From a checkpoint of a small transformer trained on Wikipedia.
Architecture: RMSNorm before each block, rotary positions, untied embeddings.
Each number is 128 + 32 x the weight over its row's rms, rounded and kept within 0 to 255. Layers, rows and columns count from 0. The size above them is the row's rms in percent of the matrix's.

# layer 8 MLP up, 1728x640, rms 0.07, rows 790-894, columns 384-447
size [119  97  98 103  94  99  92 107  97  95  95 108  96 106 101  99 107 102  96  92  98  97 103  94 103 101  93  87  98  90  95 101  96 110 101 104 100  98 103  98  96  97 103 105 101 100 101 107 108 104  92  92  99 101  94 102  94 105 105  92  99  93 101  98 103  97  93 103 103 100 102 111 100  99 101  94 101 105 102  97 102 102 104 100 103 103  96 106  90  95 100 103 110 100  97 103 104 102  95 100 109 109 121  92 100]
[[118 118 114 149 166 118 150 116  62 103 153 118 113 165 121 118  84 157 157 114 156 156 167 133 124 141 107 160 130 182 119 124 106 164 121 130 170 162 129 140 102 108  90 136 160 152  98 161 148  95 125 154 142 101 125 126  79 166 157 115 124 107 195 179]
 [171 129 113 119 156  78 107 149 137 105 121 130 100  68 179  52 145 156 140 118 135 138 124 124 128 213 104 103 128  96  89 102  52 132 159 144 126 120 127 140 140 142 160 146 241 154  72 216  72 163 125 161 210 168  63 162 128 178 127 114 145 134 138 175]
 [116 108 168 157 131 107  98 124 122 151 131  60 122 140 194 140 101 184 181  69 132 158 145 156 100 189  85  98 129 134  88 124  85 122 111 110 120  87 200 131  94  97 193 113 171 143 102 176 171 147 118 169 136 125 102 151 154  94 111  99 138 127 138  81]
 [131 123 143 134  76 151 126 112 147 134 177 168 134 139 109 126 115 135 161 111 126 161 153 141 183 144  75 120 160 115 194  60  99 170 123 125 128 124 132 159  99 144 118 167 109 160 165  88 106 181 122 111 139 131 101 133  95  55 132 105 115 155 106  87]
 [116 159 157  93 196 103 149  64  97 110 109 143 103 133 107  97 137 121 113 181 162 133 103 131  99 145  98 106 143 120 161 125 123 156 120  97 159 171 112  96 159 108 133 130 162 134 103  88  92 170 137 169 108 140 126 112 131 129 173  99 205 134 128 139]
 [156 112 131 111 131 200 157 157 102 163  81 142 142  99 133 115 118 122  79 190  93 183 166 104  96 131 129 141  67 203  83  95 152 129 162 140 133 150 115 125 152 119 124 110 100 122 123 134 119 163 125 133 151  85 173 104 102 115 160 151 151 136  49 101]
 [107 130 128 141 222 143  95 128 149 170 110 182 114 133 154 122 166  72 182 138 106  86 127 111 102 105 187 168 102 136 106 133 129 150 162  78 168 100  91  98 139 136  84 143 114 199 173 132 138 193 106 115 138 116 137  83 138 130 131  86 164  91 137 110]
 [ 68 113  73 130 140 207 152 132 149  89 134  77  90 160 109 135  46 124  86 147 144 186  73 118 148  90 128 122 138 150 170 105 121 112 149 127 146 144 164  93 135 142 130  23  88 134 120 140 136 166 141 144 150 146  96 138  88 172  96 210 159  90  89 146]
 [126 152 117 106 134 167  94 150 176  86 135 150 167 109 146 139  99  46  44 157  92 100  97 110  89 127 121  92 119 122 148 143 132 126 125 118 130 141 113 153 142  62 175 204 152  63  99 136 135 111  67 158  79 128  90 138 121 153 178 103 145 156 126 189]
 [105 129 104 118 129 129 136 117 146 157 159 165 171  94 124 146 121 137  91  94 142 131  90 155 125 116  76 117 129 118 221 161 102 155 130 130 161  88 129  78  74 165 113 122 150  86 135 168 152 108 108 114  85 109  84 126 103  87 124  72  61 105 131  77]
 [ 84 111 120  87 104 108 178 158 117 103  80 132 135 104 167 102 149 152 128 130 138 164  73 181  70 156 164 111 149 132 150 128 150  13 170 129 102 166 127 128  97 122 128 102 166  94 139 155 154 192 109 115 142 113 133 106 132  98  81 178 107 102  85 119]
 [166 125 159 149 144 119 129 121  87 160 125 160 140 133 134 116 138 114 131 155 124 136  83  95  80 106 192 152 126 157 127 169 117  71 172  87  84 109 103 158 139  84 121  80 123 173  92 137 148 121  70 109 136 132 173 140 110 175 101 150  64  83 100 140]
 [119 115 131 106 147  89 146 200 131 160 108 116 145 123  89  57 120 126  87 163 104 152 108 125  79  80 112  48 103 151 137 129 108 149 155 143 117 135 127 118 143 141  90 159 170 142 158 144 119 142 174  81  81 166  86 134 140 131 161 168 156 135  87 192]
 [110 109 101 164 138 120  85 120 131  73 192 111 177 113 154 127 138 133 142 186  90 105 155 128 143 151 170  79 153 131 149  65 170 132 160  78 150 100 148 106  89 132 166 109  97 160 145 230 148 167 132  92 134 122  80 159 102 151  89 104 139 177  64 143]
 [157 162 165 133 120 127 140 108 129 156 130 101 204 151 101 137 105 107  73 163 152 143 113 135  71 139  80 160 102  79 101 120 108  73 144 131 164 134 193 102 139  87 126 124 122 110 175 133  79 120 122 183 114 139  85 114  96 111 131 140 158 141 158 167]
 [ 50 158 152 132 110 129 106 109 104 119 119 111 136  90 116 109  89 126 108 169 148 125 208  89  65  88  92 155 154 120 138  96 160 167 114 124 143 142 125  99 175 148 102 136 128 134 188 139 125 179 115 100 116 140 136 130 125  93 120 107 126 150  77 155]
 [129 171 107 104  63 118 139 176 168 115 120  89  95 135 199  85 147 136  39 191  94 179 169 126  94 120 178 134  69 161 118  97 122  94 188  97 106 137 188 140 125 132 147 145 102 105 109 101 148  61 132 152 169 114 124 189 155  80 150 136 101 119  72 220]
 [ 82 106 106 148  49 109 127 168  84 184 158 146  92 112 185 173 118 125 145  97 145  96  90  99 151 120 103 117 128 145 106 111  98 156 133 163 132 132 108 161 100 117 114  78 125 155 125 188 122 117 105 111 127 151 160 152 119 139 140 142 117  80 140 199]
 [120 117 120 123 132 130 119 148 145 154 148 112 103  97 178  65  43 195  61 113 113 133 132 139 182 163  74 113  86 167 136  76 110 158 127 131 170 128 130 123  93 131 158 167 161 116  92 140 141 152 142  67 159 154 141 124 162 182 111 156 103  98  67 123]
 [108 171 112 112 133 107 144 110  46 161 109 108  96 144 166 138 162 115 103 127 139 118 119 126 108 128 163 148 144 119 133 150  83 157 130 122 143 150 112  91 186  68 114 118  90 117 176  91 163 107 185 108 103 110 140 148 162 195 128 152 154  82  77 182]
 [ 69  97 152 124  57 150  76  94 116 183 146 153 136 113 147 164 110 177 134 100 162 112 141 128 126 104  80 119 103 157 143 158 170 100  66 117 128 170 121 122 126 100 151 114 202 107  83 158 157 147 106 133 136 141 132 144 108 107  99 130 128 155 119 160]
 [201  54 105 118 113  29 156 171 134  88 139 171 121 174 169 134 106 195  99 135 214 154  99 146 130 148 131 121 120 114 108 150 114 130 104 114  94 122 119 127 131 165  76 130 161  26  68 168 121 125 144 112 176 110  62  95 148 129 105  81 185  93  99  94]
 [ 78 132 136  99  87  84 171 105 100 115 111 109 108  94 132 121 142  67 180 172 149 157 103 119  77  64 150 116 107  98 121  89 117 113 142  84  92 135 104 177 117  91 146 149 110  93 132 133 165 156 132 140 117 108 169 130 133  86 136  77 160  94 179 131]
 [171 114 130 141 140 135 141 140 154 160 111  46  75 142 104 153 137  96 113 112 140 150  73 201 139 144 139 138  92  99 122  88 147 103 112 157  90 185 138 140 136 103 162 135 113 157 134 144 113 181 138 173 135 146 115 106 132 115  96 140  66 217 215 126]
 [115 138  85 155 144 150 135 140 100  97 117 230 100  77 117 101 133 112  65  87 159 112 161  75  82 146 126  66 109 131 133 124  96 130 136  92 125 176  67 157 139 126 121 129 174  99 185  69 149 116 102 141 125 138 132 124 148 171 127 140 148 103 173 106]
 [ 98 195  93 148 173 149 129 160  58  90 170 155 131 116 176  76  54 100 135 100  65  88 146 157 180 128 147 169 140 157 122 149 159 155 132  86 139 168  97 152  75 201  59 108 150 167 136 147 114  70 164  84 111 139 127 145 131 125 132  58 205 127 108 122]
 [118  97 164 177  94 116  82  92  94 113  33 130 148 102 160  82 116 171 167 108 132 107 139 101  89 145 122 137 129 120 147  80 117 158 152 121 168 126 123 152 138 142 192 112  91 162 114 193 148 133 139 166 114 183  89 159 148 123 134 143 163 132 160 140]
 [107  58 119 160  89 100 103  91 189  82 128 124 130 117 156 143 134 176 158 140 154 111 100 142 117  92 124 111 178 142 102  39 134 162 142 114 100  74 143  96  65 164 144 165 156 141 138 120 162 117 169  97 130 119 191  72 149 128 103  82 122  77 163 117]
 [172 104  93 125  94 109 175 114 121 169 124 118 161 132 122 122 140 110 122 115 136 175 143 144 100 103 119 135 155 137 157 172 148 110  97 102 143 179 119 106 107 156 171 185 155 138 111 137 122 124 183 140 145  69 116 120 125 151  92 149 149 137 143 143]
 [130 128 161 142 161 106 126 127 106 100 101 163 107  66 109 134 114 190 116 151 135 159 141 155 111 143 164  55 140  49 194 116  93 107 131 200 169 170 152 141 160  99 159 122  69 120 139 102 123 154 126 165  97 168 100 155 116 152 113  41 119 177 101 122]
 [117 166 146  84 111 198 169 125  78 101 156 151 105 143 169  84 180 129 128 149 111 108 151 110 156  89 176  98 127 143 123 175  85 107 117  77 116 117 156 104  95 127 146 120 158 126 117 159 193 112  96 165 143  84 139 132 133 121 126 110  96 141 112 142]
 [ 97 116 134 175 127 112 152 116  77  93 111 182 172 104 105  90 150 142 144 123 120 109 101 154 120  99  88 164 165 140 172 131 163 111 135 170 185 184 142 105 197 119 132 150 146 126 136  97 154 175 115 197 114  96  92 122 171  78 122 188 172 172 161 135]
 [109 155 124 152 137 106 120 166  66  93 157 138 133 132 206 132 189  48 128 145 111 133 112 196 174  78 139 163 149 147 108 120 122 150 168 116 123 137 150 161 186  73 136 117  84 114 169 108 128 117 141 122 141 163 110 146  96 132 168  81  91  55 205 134]
 [116 121 144 164 123 108 108  88 166 163 104 120 168 143 115 143 141 165 152 123  94 136 128 156 112 118 160 113 123 155 125 121 170 131 110 101 126 144  70 143 109 147 103 153  89 114 144 134 107 103 129 125  96 162 170 123 147 123 125 165 108 121 128 162]
 [ 90 138  75 101 121 152 107  91 112  98 104 168 144 153 193 135  94 123 150  72 115 105 146 145 124 169 120 137 151 126 128 163 110 115 124  98  63 173 112  73 145 131 146 101 119 140 169 126 100 139 120 113 102 115 108 120 109  83 114 147 174 148 126 133]
 [114 128 121 129 110  75 109 142  81  96  88 122 130  74 127 153  85  92 112 126  95 136  71 113 124 133 134 163 145 187 188 127 115  81  83 150 134 106 152 136  80 135 124 106 135 133 116 141 109 110 140 126 149 134 148 141 141 176  77 139 107 163  97  64]
 [167 133 172  80 103 169 132 160  88  92  67 110  99 139  83 116  84 102 143 183 162 127 108  84  62  60 137 115 137 143 124 130  82  74 125  93 102 154 131 137 142 115 143 123 124 123 144 175 132 142 153 113 139  85 170 156 161 133 193 139 102 141 146 152]
 [117 116  84 101  92 125 123 106 147 167 141 125 119 140 126 157  81 148 112 111 132  67  86 147 148 110 144 165 151  74 127 125 167 138  68 152 188 115 149 125  68 143 125 111 173 144 149 120 152 153  87 170 109 102 125 106 202 192 157 134 113 134  92 151]
 [120 133 168 152 149  97 148 104 111 153 111 135 153 143 169 139 143 107 151 118 207 135  83 104 132 125  83  91 118 116 164 165 125  76 137 127 125 107 110  80 117 106 159 102  94  86 179  88  89  84 160 142  83 173 112  50 122 153 126 121 174 153 151 101]
 [161 115 124 145 168 194 142 104 141 111 121 136 138  95 142 128 168 149  95 138  95 108 154 104 103 116  78 134 157 186  90 158  49 123  89 150 177 102  98 139 151 186 142 161  99 123  45 119 145  20  76  56 103 162 148  97  81 154  83  44 103 156 142 139]
 [120 104 126  81  89 110  80 116 137 153 166 131 139  81 191  47 192 163 131 151 122  51 139 125 130 127 122 107 150 140 158 132 145  87 133 135 127 152 150 158  88 156 108  72 202 107 117 121 123 109 101 110 123  82 150 167 112 160 135 178  99 146 110 160]
 [135  87 158 159  94 114 135 142 111 125 146 123 128 105 134 144 114 166 172 164 133 116 121 154 105 110 148  90 161 205 112 105  97 146  72  87 158 145 123 148 106 110 160 145 128 101 102  97  99 116 116 143 149 160 126  74 130 108 165 140 153 137 103 145]
 [150 199 100 155 103 123 179 158 126 164 194 142  62 114 167 198 135 106 160 115 119  86 179 173  95  97 163 163 159 171 106  99 142 127 164 149 111  92 108 159 113  95 177 118 109 113 141  63 145 115 133 113 169 193 112  98 140 132 148 135 130 120 131 130]
 [149  84 138  90 113 131  86 118 119 165 103 124 111  90 118 122 120 128 174 146 151 142 111 148  70 194 138 113 114 107 131 163  90 133  85  81 122 137 139 143 107 111 114 105 141  71 132 113 103 155 117  72 167  88 146  89  97 156 171 119  98 166 164 135]
 [140 134 135 117 166  85 126 166 119 120  56  88 132 158 154 128 123 206 116 131 153  91  98 153 108 112  97 149 127 109  79 206 125 168 140  87 121 115 117 105  86 146 170 134 132 177  98 127 126 156 129 135 137 123 150 124  97 142 164 106 171  95  88 139]
 [176 108 167 156 106 129 165  68 117 121 103 138 117 186 144  67 142 116 101  97 149  42 187  56 151 118 172 130 143  84 193 120 144 117 155 119 149 150 133 141 185 106 114 157 132  82 101 100 179 148 193 149 120  92  76  64 122 114 172  94 145 137 120 138]
 [ 84 135 127  80 102 117 122 125  77  75 182  82 145 170 116  76  98 119  91 139 133  79 158 164 156 120 131  93 125  54  78  72 125 132 133  91 111 153 127 175 143 210 155 185 119  92 163 162 105 147 123 143 155 146 119 157 141 120 154 145 137 138 152  82]
 [ 76 111  30 178 135 135 136 154  64 180 129  64  97 151 102 133 142 103 132 102  99  87 112 102 110 141 117 111  95 128  84 110 145  96  91 142 108 161  95  91  78 108 178 146 139 139  73 106 147 103 144 137 109 139  67 113 147 101 159 141 134  92 126 122]
 [132 103  96 153 120  52 203  74 115  99 110 111 180 172  60 165  75 108  77 146 193 151 116 120 120 102 101 119 166 144 205 134  46 107  89  86 187 141 152  67 180 151 135 114 140  74 178 117 106 117 135 135 176 118 100 190 120 167 112  87 180 109 168 139]
 [104 125 131 166 172 155 118 148 136 171  96 121 113 114 113 106 152 143 126 146 148 145 200  86 142 155  88 124 137 149 172 122 162 117 191  84 124 142 121 167 111  95  76  92 138 132  37 145 116 125 124  90 131 170 158 114 182 164 129 171 119 114 191 114]
 [159 125 143 206 130 198  80  81 132 102 203 185 135 125 165 148 107 138 108  96 171 134 123 108 111 188 114 113 148  69 125 166 150 104 102 119 119  85 147 163 107 109  79 114 111  56  87 130 175 119 116 122 177 139 130  77 144 115  90 100 156 104 127 119]
 [115 149  86 152 143 113 137 124 139 169 154  93 122  40  67 163 157  53 100 136 156 124 148 109 163 150 161 152 153 179  62 198  89 137  46 114 101 111 175 114 154 111 112 138 125  87 185 144 125 139 150 178 128 164  97 178 135  87 154 200 135 137 119 113]
 [175 111 138  81 170 107 136 140 154 125 177  92 111  61 186 172  34 124 112 129 171 157 144  89 127 124  88 114 120 106 139 118 117 100 103 124 165  91 128  92 145  72  94 162  69  54 133 156 139 127 107 124 136 144 102 151 143 137 142 116 127 119 167 135]
 [ 66 140 142 197  97 114 209 113 164  91 174 120 121  66  71 157 133 192 131  76  82 152 130 217 130 168 150 123 106 173 122 127 137  81 117 120 147 171 128 154  78 138 175 167 153 114  92  64 152 108 104 175 125 184 103 140 122  58 125 164  29 144 106 156]
 [ 91 175 208 127  84  94  63 136  99 110 162 117   0 147 125 147  85 167 149 128 130  78 106 117 139 163 130  91 193 102 109 123 110 139  95 105  98  95 164 118 166 105 130  98 136 144 124  89 204 129 155 153  86 159 149 189 132 103  95 118 159 144 115 114]
 [161 137 114 140 137 117 139 163 124 135 119 123 139 117 134 160 101 109 101 132 135  91 175 155 143 183 113  84  96 127 151 170 100 105 156 105 118  59 197 111 192 139 145  84 139 106 108 111 170  43 138 104 146 134 126 119 130 164 146 113 164  92 164 133]
 [160 116 108  48 138 149  62 175  94 120 130 141 120  77  27 106  59 161 117 135 102 127 131 163 134 146 179 135 134  96 148 170 165  87 150 139  53 129  80  75 154 108  84 122 102 154 130 120 158 157 147 164 133 180 110 101 186 181 111  69 109  80  81 138]
 [121 168 124 100 124 164 101 127 125 169  58  48 108  88 168 105 131 136 169 103 100 118  76 143  68  81  50 133 142 143 157 145 108 153 102 134 135 187  91 118 152  63 146 136 162 142 105  94 125 160 136 157 134 135 174  83 159 111  93 157  93  95 115 147]
 [221 134 100 122  47 140 155  99 174 147  99 151 180 139  82 131 156  82 116 172 140 138 119 138 112 133 124 131  80  92 116 169 174 102 155 110 170  93 144  94 105 200 137 155  38 138 131  78 152 151  94 130  91 150 165  84 108 116 166 137 166 162  59 158]
 [167 151 144  82 131 174 151 124  22 159  91 112 134  83 188 136 204 191 118  85 106 155 173  76 166 140 138 206 109  99  93 146 116 178  85 172 209 123 175 155 160 161 112 123 131 102 168 137 140 146 149 173 173 125 144 117 191 143 125 145 140 159 100 117]
 [ 96 147  93 147 144 104  87 155 125 153 170 126  96  65 131  81 131 189 139 152 104 146 172 174 103 141  89 178 132 128 158 171 190 153 132 139 164  61 126  81 164  59 127  94 121  99  99 159 174  86 114 143 117 173 112 188 123  80 108 111 150 165 123 179]
 [173 161 112 162 114 110 126 140  99 109 114 141 180 146 125 127  96 160 152 120 151 125 139 201 134 136  90  74 140 210 124 161 130 170 114 140 148 144 114 146 131 132 134  94 116 144 175 139 212 114 171  48 108 148 104 145 110  50 141 106 142 140  76 106]
 [119 146 165 137 137 167 136 165 137 125 146  91 191 125 156  87 199 172 114 119 110 152 153 172 124 146 168  79 117 113 133 126 121 165  89 120 101 163 149 138 119 130  71  96  90 161 196 141 150 174  78 159 109 136 115 126 108 144 170 114 120  72 139 134]
 [ 90  73 190 124 101 150  75 140 107 132 138 121  45 126 111 108 123 103 103 121 119 101 115  73  84 102  86 144 136 143 181 177 183 137 119 116 149 159  75 137 170 170 166 118 141 112  97 118 120 144 139 173 129  62 139 128 124 116 101 107 135 136 145  86]
 [ 80 126 155 127 124 143 125 144 121 114 222 119 171 174 165 162 120 115 132 158 111 162 153 103  87  48  84 153 139 120 125 117 120 170 102 153 132 199 142 122 130  82 144 135 126 199 142 113  86  90 138 106 126 157 161 182 179  81 157 182 180 151 111  88]
 [130 131 169 126 126 104 151  71 167 151 116 113 117 109  81 122  88 164 184  45 133 112 122 126  89 165 105  84 116 181  99 137  87 194 155 101 161 151  93 101 161 133 150 103 115 163 104 118 180 101 113 167 104 168 127 183  83 121 109 130 195 178  87 144]
 [112 113 166 132 110  90 153 139 138 140  95  76 121 140  93 132 114 158 125 130 144 117  99 104 138 191  98 150 147 116 128 107 156 128  84  84  52 118  64  86 159  90 107 156 180 192  77 124 144 174  75  72 186 123 141 116 138 182 141 143 111 172 172 114]
 [133  94 148 122  83 121 132 130 181  52 131 156 122  63 121 175 177  84 134 141 125 117 162 114  79  79 150 161 157 164 123 148 154 131  90 180  68 128 140 107 162  76 131 150 147  40 107  94 179  77 104 168 114 125 169 155 149  92 123 130 103  92 174  87]
 [136 151  57 131 118  81  82 122 112 154 165  75 123 176 126 141 178 107 130  75 123 115 177 125 122 135 151  97  99 151 109 118 162 152 164 109 121 141 169  92 150 103 159 145 152 102 133 125 121 150 192 221 134 153 107  73 170 152 100 128 149 100 145 125]
 [162 164 110  99  99 172 154 116  95 124 125 104 118 108 127 144 148  76 133 179 127 131 140 125 104  97 145 117  72 153 122  99 124 134  84  49 142  83 129  96 123 130 198 159 205 139 156 185  96 160 116 179 147 158 157 135 143 124 138  71  81 151 155 175]
 [ 96 117 185 152 110  88 109  94  84 118 148 134  89 144 139 117  81 107 108 128 137 100 102 150  61 145 147 147  93  93  84 163 123 147 121 107  76 171 111 127 150 196  85 162 105 137 134  97 179 188 105  96 155  76 151 119 110 166 108 130 181 128 170 140]
 [140  80 110 139 146 112 152 155 100  74 169 124 138 164  77 156 130 113 150 136 136 117 170 127 202 164  50 137 113 149 105 103 180 157 112 110  64 117 160  89 121  92 137 108 183  83 109  85 101 127 144 102  81 133 144  78 103  52 206 138 150 126 165 128]
 [145 160 125  84 141 140 147  72 154 121  93 114 181  86 134 151 159 105 151 112  85  94 181 186 149  93 152 163 178 196 125 118 171 125 134 119 191 145 147 147 132 102 111 133 106  66 167 131 126 131 192 132 172 125 121 152 120 134 164 198 118  88 140 143]
 [136 130 150 168 104 142 121 150 110 180 143 111 153 103 115 112 154 117 155 125 174  98 117  74 141  95  60 113 159 133 168  57 136  21 145 120 149  87 114 129 110 161  65 111  95  85 148  96 122 126 101 162 100 121 169  89 111 138  62 173 182 103 118 153]
 [156 163 159 140 143  96  65  86 121 138  95 148 167 164 129 129 187 144 161 145 127 102 109 140 167 111 131 187  89 130 155 133  96 107  69 169 119 116 111  87 123 120 132 103 170 161 141 162 142 126 134 167  94 139  94 179  67 140 123 109  67  99 138  85]
 [ 90 139  69 113  62  89 148 125  66 140  87 133 145 100  75 163 153 128 103 110  87 155 164 146  96 133 183 106  96 147 125 108 120 133 114 108 159 194 121 101 172  79 160 132 151 167 157 113  85 114 106 156 101 107 130 100 121 145 141 124 153 122 165 182]
 [140 131 142 159 116 153 151 143 152 126 125  96 140  91  92 144 121  93 167 188 116  68 214 195 168  98 115 124  99 162 181  94 171 116 161  75 110 125 160 133 146 128 149 121 183 151 150 114 132 166 104  87  59 180 116  58 129 139 160 138 117 114 136 110]
 [101 196 100 170  68 134 157 150 119 156  66 105 173 140 129  59 129  82 151  59 129 110 150 127 181 104 181 143 108 119 106 121 201  55 111 112 145 115 176 127  85  68  78 103 132 173 138 118 138 125  85 136 100 136 163  90 167 160 113 100 187 131 127 112]
 [178 110 180 147  83 159 119 209 135 115  96 110 116  98 147 163 102 142  77  75 126 132 105 143 153 172 147 127 152 166 125 149 156 123  95 194  68 138 136 149 126 134  82 134  76  43 162 173 126 119 104 110 139 107 134  75 155 166  67 103 156 144 134 169]
 [ 56 152 126  80 167  74 159 114 104 129  34 152  98 146 184  87  74 100 103 134 139 200 173 135 104 152 158 126 128 170 121  89 128 112 170 149  81 118 115 157 136 104 135 187 118  84 152 152 150  95 127 100  99 163 129 143 106 129 123 147 123 182 152 120]
 [133 119 130 163 159 138 155 140 145 147 141 172 180 173 127 105 186  77 124 150  97  45 104 129 174 139 181 102 173 106 163 138 127 161 171 126 108 120 106 127  82 131 109 136 138 110  96 124 153 135  71 145 100 120 192 126 100 104 129 117 117 112 142 115]
 [112 134 120 147  58 133 137 195 188 102 165 113 136 186 142 113 157 176 118 102 184  83 105 110 118 145 141 120 116  94  95 171 135 137 131 179 129 160 135  72 162 141 181 151 116 167 144 109 110  79 113 102 164 121 146 165  89 209  70 141 140 121 186 165]
 [ 81 119 167 118 178 144 168 140 157  82 126  98 154 161 121  93  69 137 148 193 130 127 109 100 120 161 162 139  75 114 175 181  97 103  96 175 104 115 152 110 127 155 108 112 193 115 133 129  67 175  74 168 115 136 133 113 136 122 135 193 113 127 114 127]
 [102 175  83 148 157 170 140 106 128 140 108  84  96 108  96 136 154 137 136 142 127 138 139 157  85 165 105 136 130 148 161 153 156 143 162 184  82  80 103 130 152  87 114 124 111 162 118  86 110  43  82 139 118  98 104 165 136 106 143 197  85 137 120 109]
 [144 127 116 163  76 108 159 136 149 117  60 161 151 167 112 149  86 112 102 155 110 118 139 149  89  86 135 158  93 126 176 177 131 117 202 172 154 155  91 121 142 125 141  83 224 111 136 137 134 127 114 192  73 110 139 179 171 139 130 133 120 105  75 111]
 [130 162 110 165  64 106 128 155  84 131 108 131  96 127 117 119 113 109 228  83  72 135 138 125 179  77 137 166 107 136  96 124 140 159  88 116 103 121  71 147 139  96 166 166  68 120 117 157 114 120  88 105 137 150  74 105 139  85 106  72 131 134 157 123]
 [197 149 142 104 127 104 162  69 218  67  95  78 120 129 152 146 133 129 148 105 128 114  86 148 134 112  83 150  65 135 138 112 182 127  69 149  73 126 111 109  83 128 111 102 164 144  59 110 105 116 145 190 139 127 121 144 151 152 154 114  83 138 142 129]
 [ 82 134  83 171 119 108 179 198  74 114 145 163 138 100 123 132 166 146 160 181 126 175 129  93 119 147  98 133 136 163 139 177 113  75 118 135 164 135  64 102 111 141 149 114  94  78 105 101 162 108 177 144 180 120 126 132 110 120 145 148  55 188 186 159]
 [ 83 111 129  65 148  81  82 129 164 101  15  71 185 192 100 154 153 134  50  93 165 108 181 163 130 174  86 145 174 177 167  95  95  95 102 116  81 132 105 141 179  65  96  96  63 154 187 123 128  81 172 138 138 132 153 146 113 166 124 125 213 177 192  97]
 [139 180 141 117 142  65 108 112 140  86 122 139 107 120 178  98 162 131 156  89  78 159 124  59  84 155  88 135 162 165 113 140 135  76 141  55 109 140 145 122 139 161 173 172  88  70 122 118 116  80 190 102  65 113 160 128 150  83 139 123  94 133 160 126]
 [132 137  81 110 139 167 128 128 147 115 109  96 126 149 128 161 102 120 158 128 138 128 169 123 101 106 151 146 155 141 116 163 121 121 123 128 134  96  99 114  84 118 103 137 118  95 133 131 112 165 114  54 116  99 186 121 126  74 106  92 150 118 165 104]
 [166 173 148 142  85 137  77 172 110 115 124 117 179 146 107 123 148 121 151 129 122 135  97 173  77 130  96 102 130 127  65 100 110  74 140 163 167 174  86 179 134 111 119 150 144 133 122  99 105 155 180 132 154 115 187 166 137 152 135 154  86 188  90 127]
 [ 84 109 156 148 114 139 134  97 167 109 168  96 131 136  66 164 126 171  96 118 100 141 191 107 156 127 134 186 144 161 125 118 107  99 117 102 110  77 110  84 105 114 162 181 104  32 136 131 101  61 117 139 166 107 100 164 205  48 100 154 128 158 154 114]
 [102 110 137 158 134  94 126  87 112  92 142 112  79 143 129  72 139 126  99 132  96 185  97 116 101  69 159 164 112 104 159 139 122 140 128 136 120 120 113 138 141 152 142 166 138  91 159 181  99 146  99  89 112 138 154 129 135 152 142 139 107 161 146 102]
 [ 63 118 130  73 148 130 105  79 109 139 150 137  95 128 167 143  89  58 149 102 140 149 135 190 134 141 146 175  64  77 115 116 145 125 165 113  61 148 131 102 122 117 161 147 156 122 104  98 128 134 113 103  60  95 120 108  61  72 151  59 146 163 144 146]
 [ 76 118 114 124 202 163 148 164 149 146 113 124 137 142 173 132 119 161 151 112 124 136 179 176 141 106 133 129 148 174  96 169 130 133 136 128 119 118 132 171 120 149 132 146 120 152 113 145 100 134 116 108 168 172 162 102 162 173 113 128 151 101  57  79]
 [108 110 134 155 156 161 141 151 209 108 134 129  98  94 136  76 112 101  75 129 132 173 195  42  92 110 153 129  98 127  82  70 184  87 152 159 123 150 165 152 230 124 102 146  86  79 140 124  98 118 100  86 140 139 134 139 117 121 144 194 106 163 100 122]
 [137 172 125 131 127 116 123 190 144 115  86 120  83 124 164  99 123  97 136 138 140  90 165 101 111 120 127 190 115 177  91 119 143 173 136 155 172 143 117  71 119 135 168 130 147 102 126 190 140 129 193  53  72 149  84 137 136 133 180 125 153 123 176 155]
 [130 187 167 134 130 102 177 121 155 152 149 124 144 125  98  94  81 129 152 113 146 109 144 177 119 144 139  85 123 166 117 170  80 151 105 124  97 129 185 162 119 142 160  58  75  98 160  84 106 135 100 204 158 133 149 149 139 149 147 161 152 164 128 146]
 [134  83 135  83 143 129 158 163  74 156 169 176 120  64 169  74  91 156  82 148 135 122 104 101 135 125  71 232 163 114  76  98 120  65 179 148 138 172 121 127 133 158 116 143 130 133  71 146 112  91 135  83 197 101 148 115 128 185 152 139  96 165  89  52]
 [ 81 112 136 129 122  71 153 130 142  71 117 164 166 164 172 153 128 155  87  77 145 169 200 109 126 184 109 143 121 106  95 150 155 109 127  97 127 112 122 125 152 103 138 141  85  94  79 130  81 183 107  91  82 107  89  97 137 111  97 147 216 119 169 112]
 [154 156 144  98 158 121 138 119 103  63 122 131 103  89 120 156 118 101 155 181 143  91 133 171 116 137 131 141 136 145 100 127 147 147  97 107 150 166 161 144 129  99 152 128 175 183  99 159 135 145 134 141 183 117 186 121 186  67 164  92  46 141 118  64]
 [111 160 114 102 111  95 140  77 108  96 150 123 140 195 185 123 100 138  69  79  96 147 127  96 129  50  98 151 136 122 150 154 166  99 135 126  93 142  79  93 117 135 146 170 120 115  82 134 140 130 101 134 116 183  70 189 138  96 118 109 141 113 113 122]
 [145 164 146 135 113 155 113  51 153 127 114 132 111 113 106 186 169 104 128 105 140  86 127 191  94 103  89 117 128 141 181 169 115 170 160 115 129 148 104 154 155 114 102 133 136 161 131  90 156  72 105 108 142 169 141 179  77 153 124 127 176 114 146 136]
 [161  88  78 117 117 125 122 132 132  96 150 116  99 136 123 100 112 125 176 141 128 138 140 155 107 142 113 193 141 130 141 103 144 188 102 164  98 110 139 103 153 128 162 109  69 114 134 102 104 142 183 145 191 114 125 134 137 106 177 157 115 158 169 113]]